Weights of a small GPT-style language model, trained from scratch on English Wikipedia.
Size: width 128, MLP 256 SwiGLU, 2.45M parameters.
Architecture: RMSNorm before each block, rotary positions, no biases in attention or MLP, tied embeddings, normalized queries and keys.
Training: 122M tokens, 3736 steps.
Each number is 500 + 50 x the weight over its row's rms, rounded and kept within 0 to 999. Layers, rows and columns count from 0. Numbers have three digits each. The size before them is the row's rms in percent of the matrix's.

# q: layer 10 attention query, 128x128, rms 0.265, rows 0-66,96-98, columns 0-63
# k: layer 10 attention key, 64x128, rms 0.265, rows 0-33, columns 0-63
# v: layer 10 attention value, 64x128, rms 0.341, rows 0-31, columns 0-63
# o: layer 10 attention output (transposed), 128x128, rms 0.432, rows 0-63, columns 0-63
q0 095:475477458480479532457547493520518460465426507584447531502529429501487539639475514485510475473457520479504526475498577542566514552523541498562534547467608480502459381417406545490438441557425492
q32 090:506486491463484479485538561548489507508482525583458505386447552489519583427503513472486585555446543484461480393496521520564537486489499443425531468462498523487444430439422475531452562487445472
k0 095:506530604536492506525474483473521557506548590490522483399513469558486573450452491512559470479621492544554535581585436564471524487488484508478407439570526513588504471421585517438565504566502487
q1 104:546502495456385512468492501447457527540480532544488539457536510507509453507390503472529493521504457476425436511528448357558464551455482525430430574512440479495526553536456501606541509510505509
q33 095:487489544495490582433502563589614430562467502569459495541518637429549447502430562448464474564478492435484480464516550512528477532424537462541490499482515404518481448425439571562483467544382468
k1 097:476529593436495526584474473506581491485511472401486559423473372540504461574438513502538482426529427502430550471447463516487484459485526575524508569499449547411502554516488488535571469531528519
q2 104:435512498524442431465428575474492509419515482487541422572562547551485455477520485550512481471499546572492503530594466454571476485572415532483361526553504545570585515542559518558531507492447509
q34 089:482393559472480383459549537453529395493511428486479465492585502526473428482487517589514452555498474541470459474505524450427585496527485442603553526444524442525522517519546474573527500427419495
k2 097:467528532454499538495541434502547464568445463517577520555549553466537531537457592444526426539458466481467531581522604514585569567448474551491464490508453490459502540544400513531577489379528557
q3 087:479431527482496472403500523524469553568503449412519553496412551428579464525538442449510510492469430431543453443524444506491501516481521497648459486610493566557582459512468523500474561495540432
q35 085:543527479388429439549450519453462624580505407449500461510541481499498373500524538520529490483550499564537437463495522446467442428481465506504454476505467498476511582546548499468518542497506621
k3 106:522535489567508519516495450446511520434530575406544559495518414456495522534496408576500520478462578516472428457486465503484509491534574502569515434514589540617479483490522539497447572554426532
q4 106:445512544591495444556482454554480515535525438413474486463471450535490521544513454524624542484504441437506565486572444503603531449590484402599456488590466545574601572465514566443446512489586493
q36 092:475528588517511495554578474506463599537514591526479553418537596540528475374537486471506490491488477478534486600572515501462507415485460567489394466572551480533469503524522378508511665434420516
k4 080:487423461520530473430553506502494465592544474540452491416446438455432453386555507525495518378530517518454555555476526509404459475514556571532548416496470547489467459480613498517588526514469530
q5 109:540502471499442587452487446543515463549496429524398479548447494422564502487491480564466477571583550428491472496535530481564567412476501526546488468431494467470513520454503433544466499628425431
q37 095:506514511615529533500516420497532476396543520601571536478471474561501628549558442529482502414540564534473476520520559555581514438536561491512609496541640485490543548422504446485425473494582481
k5 107:458491524503621462539445490536527491522510501468489610521504486491534454536506545598522464471545430527495512548534513634384458496467582462495497433481377481491526523350474497547521583416498494
q6 101:542433488534507500460526541529525483530463434595474469424530460504513542483512466515483537670544500545577477492520488582510600415589546540467537510503514561458471539492460535500429474492496441
q38 097:533540535564528561518542504446519399411529426561356481489487506492552557512549541480428522583521531562532492512550560479603568495522492504409494503440509515495516492409425536522419508444477464
k6 094:535467546490558409498466486424486467599401574457434580468496545510570595375590527477616533452545480539493509515576522524444536503515456473484565465512472583558471509413536488544484466520459432
q7 101:561522361480461513508618498524477429449466584501458555488579469505464500529483516570530548491495562566491474440474570506482514533461455406515542546505622497389433441464433516541472517427437432
q39 087:487459493506453488442564612516470488562611434459448360490557526472528463540505608527542528497502442495465496438482536496522425549471464496567440490553581385498472523585570456485514465484548584
k7 104:416500482458427498480426430486374423539448483465497528487511557540501458532448481438526525511441483433469524461545457485488573570553411487459601465499534466451517403593562529453548571524452479
q8 109:475463564559532491593534448558571521460505546412552495520568577497485463448430510429537499481471407461536592539554463446478414439544517433551493494479476483533543487590497471564485457553493533
q40 096:537492569522515576458557499527478427529533403464483553456572530502434543545508480433539478571356585498538587473509585427477474456489480496564489426437540486535494499477465581512467547561462623
k8 086:488518569551531451489481478477479472590504483492621469490510455643571427520498534468512496447553439539459445545455428430473514512520514529441436403503518525530504526485523495506548469588503511
q9 185:491587584509514546501422562466486542501428481398558459541517454465501468541454487543546456532429513606465540471472481534432420503419577539561417496450450614509530462549464498559457457537548504
q41 175:461579567558513527460433514502486458521487496421594500480497510480444464554488456499568419470435590527471530557501461548452417479445588531587412486385441523483505456526487523574458515514539494
k9 089:496625528457475531478516434501507551496550545435488514514520572481511500564522483499479522586509399472424501439465527438461551572550580566528464495518553432558429449523466460430490460378430489
q10 105:442488574510515470383562507556520573522532548474485459484524515507511436505497418567438517530398421481435569504456455355453449556515557538484512458464458413589602549555492451481421504472536460
q42 103:479520514483624562448494498521506474517499454435507467489555551449463466503526485492450613478467541423517511444563461473549439535473498459515509535484525511543503522608460429423481529581637532
k10 097:527479606560472487514513419501485529510510562614639464495494504511543422482473525582576533450489590517581529584485467434492473506534534497511419478502532578470477452479505544506488470594473495
q11 111:466548560573511424431469499465473545474492526556482469482486533550597493538561469493523561504450452494497465578563479455486498543378549457481513466547490409455536484519514432444472500501496499
q43 119:507576449432464437498444560370513502526603460496452489533439529494520508451543490474507501456433567528502518481541474500605499537436503480473448548533489487497492609595547488512546511453532604
k11 106:559464492510539530462482479503476488548476440469485539453521457590529563447431573518444437503555415472534555562524441416463551591587499470362478433553490491515493557437530546403626511517367527
q12 100:441400433447456498494505519436530504467481515433442529518496434518481534490508474409493613412528519477515505586460427463463444478493550505489570481526498624436437489486525610467464568526532427
q44 108:433492459487603522510421497431537416459480512552478573477484389496502498510537392501501585486440507518472492533558418441535502537527501500504574521543470562573452574410488507487490554440491495
k12 100:522409520439511480489552589478547472497483540466516458541489449527611504580553522572515521543536501536544466509489425465489456569462532520523525417480537468523589492597435506460474515533549513
q13 107:492530576467576525480439382465534536383490455442531526510526525441448449475515433452440541462488568633515563528508462450553450497479522521572486502526515516522501497531471496401588370515484428
q45 107:529544571516495497566415382499510450469550558460442464480557475584528385519414408525503460459516552651549532536445493441494564484514601520519504542513545571487523462491521505546489458505501467
k13 095:444463509585514393529485506481476379544495521479536529488458465526524501511492455514468443426534547600468451515445406502499563495489498504509504513539520519544475482441504545456455497512410444
q14 094:536440532455459506450595547532503591506487538468521424564526533509490387514501444638510490655481513456528440447479463502444483502458476511552499469524558495493554465560409455523528477539519506
q46 108:504457488482453517439552421479563525542559531509510508569532622511533401532571460574506456595489526491532474475481437466548498499509440443558458555475563537442480479515476529518483476562581497
k14 121:396496486558425481360536573494508549511438494417553508480533507551497439544573535545468531475488471516462463450503392490442488482526444507523414429438498615542455439525499496491499487484568604
q15 090:459506464495507526498550475490582546485564545480518469625553533481436419534529515529582529538476564473545523487525441415500446515516409508459454484564565600584550435597489474476553497488559469
q47 100:525489552388352530508525447487525544429518544478492425553484520464431370476492463658520464483491637434495518566536421433479465492374512470527495493531527437491516530559551532452500445474548566
k15 091:479497453448577510532461518512524366528532533572517515496543518494551582512482552455501355572490558529549486491559469492519550495575370464479557522460493440537509429520461522464504471533429540
q16 109:428564502533513496432426502495534505481373460497529525554519513498446498492454514505428475456593509511455476503404486570377471515511531518489447509520441529491402525434450522535496449463519491
q48 091:404459497487570509529515433386536546448491370539554459495412517445441530503513518511415594417411521504438419496449459498457418477488537562522482438460469567493427566410572539594474470520499483
k16 096:533497582484563432494472514583586576466524393446447407441451479447469507485425420525475536555497527495434527473568562467433485492405494393460413506472458515500538500417607512467477524456554531
q17 096:497520482543453493521450452467477522599435582483549470480549470542572515594544541493423445508501518507524479446483531619449601427531492506529577538555386534465474495514522496509523490507554479
q49 115:462499533527398574559616470461558548425555552439524507448565533575574518501551453429513613477487462522468518427541436514556513443443494474502563460503478462473535465585430455498552503536489474
k17 098:547474519535502496475477440579433513500490488537433556535561526556519544425502514469416453422485483533429447442516556502556564450527482507517462459458440525466487543465511474558492474501464493
q18 092:530529512498554400370476449487494469473559583495436454547506489527511445512426493495490478484463584521442452465492476441507554580499513589436479511410558397483486408488564497464487442420462457
q50 110:413542469383462529481476497489442521506444525515479405450560527401423470440425457571494478472436594573441534525474529416455501594528504581492428566601439545555430474475524509574566503444540455
k18 086:449520505432493468488488408487445581411500485467574392496532414455459367565490489529402531494559583504528488541478510487509488480419602574572460485492497482455506506470483450516527476460473452
q19 089:421416480517524586563499339511531562410528501533489482478459520447390521451438465476482541466432505526526527533522505502516501548442458457508533532532488510555427489501478417490544533556513528
q51 095:564476477497408521558495386537478515487536454566542547405480556469522493401472541503455469517497518493399478513470641434494565514476427489474498460553457522493454531505421536493493425495584488
k19 113:472435551423479497448393539533507455520492517490531484463501473452460515437413517454450492450589443483430504634486534493473552506474571433403493556581480473444493504475567457590538425481406481
q20 102:430600478415558532521432501372529430542468521544541496463508481491479539551517481517577498462451532579476504592537539555535450600454485446536449506429489461504551552413570522518440503489415493
q52 090:480500452495441510491458516434464481510420584492504500488650519506538490529482436470508500496404496552505545548565535459508471452523457548518553498487576502468551434545409482455485422453524583
k20 101:449519473445535518438503450432394428529435564473566553458456472508503525501398432508559551433464414590506497462534409489568477569543495500537526525531474485470566486424479562569541573514531475
q21 100:473553518528450477508491521466478502550505477606528484601484521506438492560580483505524535580571554623461449556491455571525407463476488496584505535421502515493450444508502488549454488507577483
q53 101:465448504510517465556570513461508418521463594587468474549513561575471599516544523498493521490524446593505488519553444521524468460481472522590596462371551483521514452465456520594459501581525417
k21 097:508553520440414524585588480454463511462506497459567617489511498492501513502522539454551537552480426418552482439519547456506477540536429515477481473652541453433521553607501460465517576536512525
q22 089:536532539540534570548588468484528440535531456494490502476510526439512478581551465528474483481448497521471431391410494480575380611457497433458540501472497464462565561605468556483494464487490543
q54 099:503541544588428502532493550480529515539509492486530474453538506579552491461532522638491499536506431590525559490466460445576449534460526461449584526488501558500575581526384558489524405559536514
k22 090:414482482571549522489497498461552409528555565429571446513480396629499481497474536434488467484492442512442503461553447471508569540452451453403514509512547474473540557468448562404387639544579555
q23 106:487466497490479490546420485435381530400479475554560498429491433541504505483496499528560503379484475525465485493471390557477525455421578464489482464438467548525459438591555530565627430479396401
q55 081:494562523491518495583503494436419419526454529525526537509508400560558470471496520523594469514495509568517470507530447532539557498510625485474553509457526524487549400525447577520560490526492432
k23 112:428552477416432532517549467445429541448553520417449511480491485487507543527528552631553501552519516446432477513450463490546420491483548590622498603350485487546514554452554553495443451431502517
q24 091:482588507487530547678497408490527471544506577531482475490450498468459490455419513526516510475517545570434573493540600430450464589481435493443481578499457560569525529496456526421473526547559553
q56 098:478534507391594465567423419478502571469504479469446526504524526538499508447454512453566548546522480514419494475487411406502536600474444570533511575430558545590487519482487453563541450456409530
k24 098:401505444474516522523525447538531534416531504546445502490562526437485562457502558471496578546550559486512520405491482547436645421508494559473482533405496625512508513476573592544513458427435455
q25 095:544496472521538493570538628502430569458371560518492509528473444534397500525525515531502574447557532542534574524542396434479507482488470515499570539614466477603516489537577375498514536482513548
q57 092:566525584497544506530534565495529594445467588522503422450559517515492533519470471515481517473504474552535535417529493450523486546469582535515476580611503465554483478619575470529578574444503582
k25 097:584478448478503505564512553527465505553482529518443485433520500500493555445442404552513473503536461471517552471514483490505503508457589516521479525610435592564510432493488450500397438512460508
q26 106:499518464571457464476465497504443458514489517481524527416578417510544448473476422498558453491448543564547554621565484495587532565411454562419480449545444513529475446497483566378431572434556555
q58 096:456455487591463495448492498517427552653501466450503534502538487561487585544499518535591500485512557476495381550539537468483517631465529557509366464556480443488442520452460435483464533482593559
k26 099:450486443576511532509549514508504536485538534538436457515540556520553540528527425514479639423500540432415540489493497568467513417549624445462525432467538570507454513625444601476440478484516497
q27 110:496470494540426510458473585492435456439556429517383484550531550524461570505517514492436579466510508501534603420536582441439543560521440516455497565692518502553460525479542508471513416478556589
q59 114:551480465532485440429517463595557554533499418570473437473555469485501524477472523468428562521483486462527607468538545485445565460552446513488573500502505448531425571518508559347525490518568527
k27 099:588498502578501538497529545504537499538463446474520482500505530537544656463496471493426417383552538509504580458605596535492423478603509440436467482567518428501435524416444453446559464509507478
q28 098:581490465470511528613449456399536476474516512473455567507498454525557599489450468561496425502500407455569532516564511534438484532437515543328602531491484473489488479526561451496520532553407449
q60 095:524545412454455496552451516431437434494598476560494525426493544527593579438471538480499518419537471490555532480549526435434461543532560562410507522500535532455534504594573566437448583439463405
k28 105:420489463462499507482455455434475490506559588437475563546565503577558470554476432491544569513477439496643588436565478483519507549492488544490530529542503508577532440526465521493514500525482526
q29 103:525549515520501535531520445544500543437384430549491606510573514485494567475492486562460543479465493529470449525572467455536431464475463472432500446461464460524487572639576542586557496471474515
q61 108:540545453440415526513524424504439531431439528547533545517504574477538603514542573431458587380492536530476494494529424478466527533437533547425515416488458490510442502587486521547483588501515546
k29 097:578521437500505477521410522501479500553492493574537509487617534509488501401449623509555498353551518545476463622514533466495497464422523442529552457506419466447407455498492508432470426535549531
q30 099:561513475496568536568501560510546557537579473537511518497522420525533593587537424538489527601505494484580569481566502610482481426462481458433531451401480450568472551515506499468466528530440529
q62 092:551520441535522565523492541544442581592569504504483547505440500508498506576527520514639453527526520460535513510470551437557437484482518526467548500436355565463519522473569397481463582573538494
k30 089:534426575541595590509575550505509446510547479520500498539464467538492427612558531612539506448482501474493551486504524384556513431426531458466593517471588419512572514457544540480522498494547495
q31 095:532511546521511466515446570490542579505568500369541558459488477481495522482473471556613541517503471412516522594537461590511395479520465514494584489470483474476473480516493493457500468568526503
q63 107:534444398544494503434523530551474488606455517469545527412546482493507553478465369483533583458391476582451511499497426524437465477436563457444611520508534423458473515529418551460530455536412504
k31 098:468474588526609496436482539493447569582434547432547463494489441503430474615503477597563490488496525410446487548405500574514530525449493542586495543329530512561497512430499453515471601453548448
v0 093:430485511523514478535570581470502477390364373523495498505594509430467518490494556508518459483544433524482496490442539451494495403435544476447490525492619461538457503470517422526584451489496460
o0 089:413410580510519456565576405538526476476515532468541512476504394536519483566524495507468529462518420476494415510424396581544501534463507503517488509385517527504451501519532455483517500578496444
o32 106:450496521448466522446414515518459477432486461469475573467539559461575443427498464460511400485477477481585499391516508479462404463457405562524504503561465609498483487490493515460509462558507499
v1 098:468489537482567506493463508464473458459514524518557470505575479519482471496432423489559481475451454487495529605535522518441496635507515470557525453434496434461515386521596445440526461514577597
o1 095:463586477440449518470550500467519645473483432519552457529515481461488531536458375404475564493489477377514534508422492493537484502548538529525476500459575440519488410499553468518537462500467402
o33 102:516400596537465443445496472463532423523568476461530517457418489592482498464474531460504436530466557605490497527475504542435615512446518511450534411408544460488505590485411529520387527472476511
v2 101:484427413568481487535515509469424554581511471543598508618561560489420478447493495492474444505409505554485623470445540565593456418539507440525500484493481550637519455542483431482558547462513464
o2 096:506444535522448502469463508452473439410459485486411433510513519469385501549494546559366462425598415518461556507513489522577476425534540548577547470444424549536503476542482471437472453518564454
o34 114:571508545463468424560489487535357488501502536592534609595474553522585435468507540484545458429451531508534459576494512563451583521514499521474411592463507475450382489468507551508458527462428490
v3 084:497451539420435492497490572564552487525481526478422559528513448459556439367518523488466479521437499497435451570517327463560536511562513489583480454438476522469507579452446518436450404489492563
o3 090:512549458540443481506481430515544421485456581520540549476513551558585502441551493492454454387454454547563487523387505536494562546542461499511538521527632515472559463530444437398506465503507494
o35 098:546490485489490517536407518565503562490548451486432368584570557472493546442393448437549608495502568521492524454586609536470391500451510494499471474583548432517500485641538511415473506481574553
v4 087:485490546448534570520507537509501538465538442403552459464501491496506520506490529541422465547539485522494485520473568572549567407588582547467455408444486554475497455524408436410486457617519464
o4 093:481436502553419466504482481457485533562558573415583506521496601550569556519520561557555477494481501508474499494445519452560417471387456473532419527530513472460455485508479440535422454494472513
o36 098:456470519389529467452516503511465415459451469636459450475464499413530474535526482582414559593568506473494589496529513497511528495583507584517520478460469513543541544482580565394562424519532469
v5 094:544513515590566544503571500491374448559486479495461476484544464414563515490513497452523467608514521517547496499486576520617520541517551432410454555475482519481518453557498420494520539490499444
o5 085:443570466535494509475465433530444635567511394569470479501559526530480532493512554498466421511422543406556428495478504455424520540454547508538423540442541514514598567527530431480536451372572578
o37 114:618530602469459485470443535541486446452574580600513681524512551399459471439562492573501503495504476503436448480519529527568508462519470474504533520418546510513428359506423542493538492541463505
v6 094:434552556508530451496581400637476537552382482438498410515449452379463513504536500416497516533488484505534519496456428537539538463548577414505428424486529498561483445450560513471439480504529592
o6 089:511527524515465545532460579550437457575460466568499428455509628488502559457493600459507578519523540480554490399380636518467519539444485543549492538408516540503460452501471554513498470411462544
o38 099:522467439493490459418530507429450444456433461469462479549482485481497535476553531565491501553473566395462599449646521363508475448522546471527487433461491589503536512466563492470450516564600576
v7 095:471537587494457447479515545551496564449567506527513425558588549570424585514469441460503514593447544494445479458559512422523445520518487506477558561521492470384547452481491527454542524508592470
o7 105:516465480442436419597525485549474521500496553516389346535477466557454517510438467525528540550534495550541510426501596481431550588427533496532460453445381416388587521507493461444516536502529425
o39 102:474505428478517501438566481472529538448560535479521547458520498448590488526454468551513465549570462428403467570408531588565480501523453536495513443381621454447435548515528562533570473503402549
v8 084:576515397472476544481549523509473513516468424521489352477561486506543484486466557494482386432463469511468470516539505454470638567595540533467517495553458500604480398450456465554497550560499406
o8 099:467500419486561464485522465510460588552483521518480379526561516445484506415418455470436456547461477594486478546524498454469592581559545491480509493702455482527490427447394513489538461478426498
o40 091:540426517472444397462525502535492461555598428525531580559422492608565438608519598583588467491527531467409563459556477464563502454406490496513495509450515541501479499532485514474517508495560633
v9 093:562482485536502546464588517455492493430382503485466419484455489589492510465481421473469510501488551434566484449424494613541472436563506581548529524516444458526517547624526440508540509492458565
o9 103:542540457528475510522587487518543500402428502542560399410586488513524484501544424493521523516522542560464488494580467471574533534452518521536551521481492552622586463489505526528518535440558542
o41 103:595481535432608554428396563536554500543513480429508545490509512400515468488534538616460408522559553430498562555470416510483445409578443499470477523479485500526510566369524521558524443467463489
v10 096:505535540523570492555560478395536511460455580470569483473400540543593590497441508511545447562570555440421432435474515492546476493489481590457494545530475458480524500501456427348568441522556451
o10 088:615515474484429487501521472511582472520466571447493470488530399513506482498530457525520481462582464435470513528536495566480538484468462476491454485513581488574473490341499476482471490509499459
o42 108:413435436524500610515524498484471529512480485488567458473396543417511493504546534477429509524429525512458509545444498479472460526499458472528486453535512523561465513591540467580465476572468518
v11 092:397513439429579478528589518548552513416473434476432558484499436417549497422503494385555544496467508487479492503468424458557419563461496554483477467498491541534479487440500502575436557483552505
o11 092:431516510484490517564631510463552437455419602528425465545554478461513610396497512494580477453425483529516518556501424447479491515482488493470536502550475551510451540450468486502475523479512487
o43 111:466557417468495507584457479543523485535446481456504507571474535538487469577553454423392474551534516499529562386520466582452594441483509562437553461364561532485548407491498535503516509512492425
v12 084:457497558590509592558593535508504498415606502533515495531529564438507505558497515462455590399534501421431566512574603525476501500521511507525590508483414416371631465392513518532482578511426474
o12 095:403552489487534491538599425548503504535465532491534540528447541533473517509478473525483453518491462547433391515503532546522533653545421464521419384527604430480462543511470498469434543524496475
o44 101:526444588512519483483447607473410592431474499564460534435552403547497474452527484492451538430465438492493516497390500427442466406504516484505515528521466475476571480507504500595557561503476546
v13 097:477468470508644463508512443444534532567527533467526391475510447409431484455447551521490531403560445473455458423329497451581603419496473555526517467552481481489574496551456486586465478452532458
o13 091:436515552503499414505587522467463518500552566549328376564540551487505617540489517548484507528465527506453537541557439496556458403500554513461621476540495557480533538461521599538467530497513442
o45 107:613462489545480673539463530550577494528554504545594494433421491485488451548542526502563445479517542535541471420487554559535459523500456500519419476604546430547590585504462435412452485483553551
v14 087:597518524468462603416438518476489557434511527405511429497480453485481421491466440540361552448411484508513476421441470507522523481518536511496529502551497463509439459581501570505438571528582485
o14 096:577476414537491509448461529537445472492463565427518425482489492488367462509558529531521494499453510505527558531530601497440558576512498518496536607486406554538470464385504479473466596427499495
o46 105:515553563487520462548533449474571478508532523627513563516458525455593506551490597516468559473564520513524428444446491601493431411442543497469551501500479512497610593541501435526460403544490467
v15 099:440501544524519508492452496546436498539498581537604485513407522500565546393481506565400435448496466456516522520527418541457494433586557457491542408456449513456468495530461509548491435623511495
o15 097:425450605486576517502473507496531455439455521453560609482468535492563549548560534455445495494476494451528511513452422584398566514461476417537484524546482468623480551402477507621525403525482446
o47 114:448581439550549439518493530527446424518557492466392395469569465456513424449388527588512524418535551528414540509568567398547476469487612631481516476442524469442493505484563530439501480429558530
v16 091:568516377495486437470552489504537502544498447464472521463424499451522428462619412549460510462513577572404508509444516470455542446556594426538526511484469397514450582482553470530476466503523471
o16 089:424556458516565491512473496532480494483531484468423578491569525559482464561539476598490549437561431454489428589531480517570454543479410499558459468453533526473431476477541479553459506476517523
o48 103:561474520391463511451472535528552431529492541588553432523467649539522516463533528492479529481412559575441497422541530489499627512518521520498555571574478525561485470504428491555519519498572467
v17 094:577506490514417535509477490530473475480475503528494525414472485462547494543503490525482497489516534468529463592484384553466475421533384447398484582490431536447538439407444530486509489488559481
o17 087:456505453568535539540519516445487474481449601483515557443529570494478500436571514486488533506522395564546560557477492518482490478505465567389516540538488557470484535487477540471573451471514546
o49 103:424538541475491458569401504534600442480593450585472490496427439392541482575388495600441494530454562510484479545482548471566506513446559374488435524441476537455486509493481461508468503489520452
v18 088:520486542538477569513525499482434514548507533629532590483505507450440521452440518450465471502516424533505498440470457542490583391514467501529468521471461391556356508570471518513477486527478584
o18 092:538468587455524556454506443423451474535629499511446546488470446450492492549504596526457480437607492520448509544434495542509569436523546498514488539438519502450451561410523598584440506447483459
o50 096:517489457568560545535473607557502472511446535479493499514560527489526442548531492414638504467384578440515498487572529438542391490440556451529565482412542496582525470572479515475516609539546547
v19 095:468486544527540476565504492382486515386546566470576459543480430530507538479460521472502526473510482538473477496520436450493455583516458525509511471455522575457535446478568435558470536483459502
o19 085:589477513544479521484609417510487459518433376490578549527441564532559443398517543519513523443529500528509501508412521484490556447538494508579529593421398430483489463522458415533561479391497524
o51 103:386568493527454467495530461430500626516492576525552541557549491574436497579489455459523455506457473481388507390509496472486441586431415457488498421580519502491450535426458463541534516543488546
v20 092:575513491426516423455498448427539487519465452606496565515516560640468485569533467532459444493489558483475539508613475453479495540568482483480471622475525454483529469554505548620519533438480492
o20 101:425481540468520492520399512418556493553474447491552451470477545501539468555598608493472579479423536408492527475519443518502427425492435519455444501500538523509507504488534431434514385538518507
o52 105:544455407533482449559603466558488513593479556532565537547511491564528522477464570477495468495512558518492487511521474476454483492452503458564561450412487423485420502461475521599550574601452477
v21 091:432467450457461488440575455502477495502437489399479492461540530566450420493555452504514491456566601474534534557529496548521446504491427583504557573548499481483494524477554567474488545477480464
o21 097:454547460509553545441430458435538419456531353502526445488521473483496511462480451485361530577433518548541493502497561481399452494527467483502513523482538615517467453563421525532520446408564424
o53 088:469469452391465458526536452526420561562503560469529482482423606461521563511477410507573612520502545577375528514507458521470561516513426406548457458558402425478521509518548500508526482519429579
v22 082:527468474499473459522467514514488527477434531571587530571548496443619495523497545425482414467454450462565580549493579432444550403521536556432562568481539541430495531574492492503453473577442512
o22 095:438394576458454468420501552492553510456578525465633534570572498453500504566602450478518457497596482455619434538405520518475516502428528439521492553660516485465403483556453551472486529469445496
o54 095:538498404498525475493521471521451476513561595541501619469457479551527469363490438414475524502446491476567520507458442464530477502558422496469468521410565527519568525507558493586490421540520533
v23 092:576524570559537514581450524456499407498534512463555485525464444543426538456489492554511455424463594416489482573473484501540473596555514524531545481460506475428477436466507495532525527527503532
o23 097:555524490490475584536535545461538449512495520503441498433487624471463529492527585535462543513471530474482477469408529508541478436445510394535485582400480475462547491554521506578454458570476517
o55 099:484504567458497512521504497571471553372596568473509527499482339564454381508571445505554488455480427487470507492483537559473497472485489534466437433560426478454451496498523409548566578444597479
v24 086:527501549480599537548480476486455410501489449550529599541477477547567447454457553432456514486543545529429494500519568407520482434489465548438439531462486507567433408498516502417563548471482554
o24 090:559506540488509459525517474519545400464471535509538536506498435425421439601544506477434450514429465514599568523500428558541458484505531452425487467456569578489473461452509464565490496557566435
o56 103:577461512452413466436528505558527587623534559476511479441486592576522543352528480429525482509524511431421519475557553460542500454534522454429514479370527407529559541494505480506489463530515580
v25 090:586520561467379384468483543552516484558461507530495564520473564484472459535472507571464420478535541491452473499491528432487514482477560567467497474537557516428535495491504571614471528586447516
o25 096:587506521450418533492491607551500464515537572561496517535443495482502538424571463490459534522497484421487463564445567508465484571475461453422410503508577523417436446552446425542535506492512482
o57 095:498590534592535515470534456489443462506491513518546526526539544506489501673478576517610464477498562504499528415476569422568453417471551503497487503472467442536489546490551492520526562518463468
v26 088:499429489465534539489500433504462515501465428412540540546567541520458443561407465426547499497438541437580524548523548442394477625443628488561532433491507534578488537391457458590507454393495497
o26 091:473488473507460505427616447504527451527526492487478510490530470501552537464424367460449508371456455612484446511474507384448568568524472516578527495394527501476528578508419453527477553479408517
o58 100:560524536556520414527413524558458452577488550473541558469565481547528493565558564473484492470563457453521497457558547473428527495459418488402508456429460470493431406385564469450530541566530505
v27 083:508378536514488471531446516446484450417543525473461390576504586461472571564528398533469459504475519484451466486563488435549541508416472462506503504479492522540470487503464492470469408498424549
o27 083:558451428527526485533541514473427420529508444609497439511357561542535509556565524480536500571536534532471477459528520433521552482456420488420478511451551502495535510507501426485524537513495429
o59 109:419476540520478547484426449417430487422520495418551573535485524422523452365428561516496505563475452561420451531503441520484486397531572428479539521504509490540477554466453504508450513533408555
v28 090:478480401525438541507459480499543531438541495559475466543447473524518544517506475567600518492471496541424521494511563492459472566534448473521526524518566553546467463386545423493579487602512520
o28 086:507543611574512544458492402378456503427593511442489443499444488549425503512497526536491532424425472560444592536507532437509523533479522543506522508535529553448459544491426525446566397517505480
o60 099:450450563431506512554573550442577586542509537555516442516433539454518591363454550502517507592526463471485402486493550530481525486518590524552459490463478535528434483459531389487499578470449469
v29 092:540492502560519568506547471529548477400540492585510490558492533577518421401576517484538542456634550514493537449423488554485440543500468546408483440502456510490515474482540476553536531524589415
o29 095:589509578519540495571500452447508528479531473542469531555542464460504526387507471467467471428467383601492502562418479571444414491421502460456508544614490561431462528393513473566487543495498557
o61 107:463481468490481595577546545514553487436433550516500548514524489491527489592498516565534450605480540495492490465520514537470492490551458488553471453356337403532531501538519484435516512440543472
v30 094:455517516589426431552546491542486550465426502424528549420571489524497438385477565496465433415524427537455496495508480444452454460509493461509511480533461476607597542535556522536431478554474503
o30 092:466532462640487465530475477387551487509439391466442453375525500630528625492507544547522546603529508509428503526521467472509526567465512511564501445444513534464508547415537562518453584454452461
o62 110:541480567515460432543532443493439474435459583462429614532496451514431414533475406423521446419466413525487543412450551436444546486450501515516507569532497448527535481518501477488449538560478520
v31 087:448540447568520560553476538488493449477506433459482406487489399479444531512465551486364593455543575543468477431497516463551485542572521522448495559487502481527454504547481536406470521506471632
o31 093:557509484509515493501528509523455470531571462558553480504503426471520403535448471517462557503581529532574454575539525450425427504460505482558530608565514547512575496496467526410553470410442529
o63 103:470450549475458518498415550466578546524497554451444474455516474479528608530433529486472521468416513482451625399417438510489573462495574548403489449546409542596487499495547508583459461511600513
q64 080:411562600544445514508490486541495496542538526477626506483536524465480496526512424518511517482420517527471561475495494479495457484499490509550477463577470625519594420441538593526435485503488489
q96 060:422511486482431440517550572497532510563550565516506586499480493473571426548487472515558530653493481554432459426476562537521494508517574451555451524522455471474576457540472478488542508517460483
k32 061:533467561509491376470598471474539421537469525468511417525513507431471399585513486572523474508443541612515429516581549580427479511425531632487438513484495512500517459499487518498463495522516393
q65 097:532513475504495517447525492446516474474504463459462563521486430560521517481489580458437413598535463485540426535539541511508536543433475566446624639502430423423520442448431512591588500486570537
q97 061:452483453503614545477498539497558516453550524481473471513441476460518512413544539561412509491579490564566498541490530457554513547461510447544675481419474402534552460494456466530584503480452516
k33 071:433552517537502499475555509586391485475542553557483454429446529428486559508477443438662578484500506559508529453479515538401384520507543583564481548431547534465535524500458402508428512499507461
q66 092:484455514500460511513513528450566474476515581547455469467383451551564519476507567394468435599537452521587511469405570515512602487516416418358599488460524404464483432506444488501599504398480536
q98 072:626474430528503510510471438517515524497520472563462534491393400498475501478535626379416517410506439510492441524527473459536495593425520479415592495483518436486432499479476449537535534442423475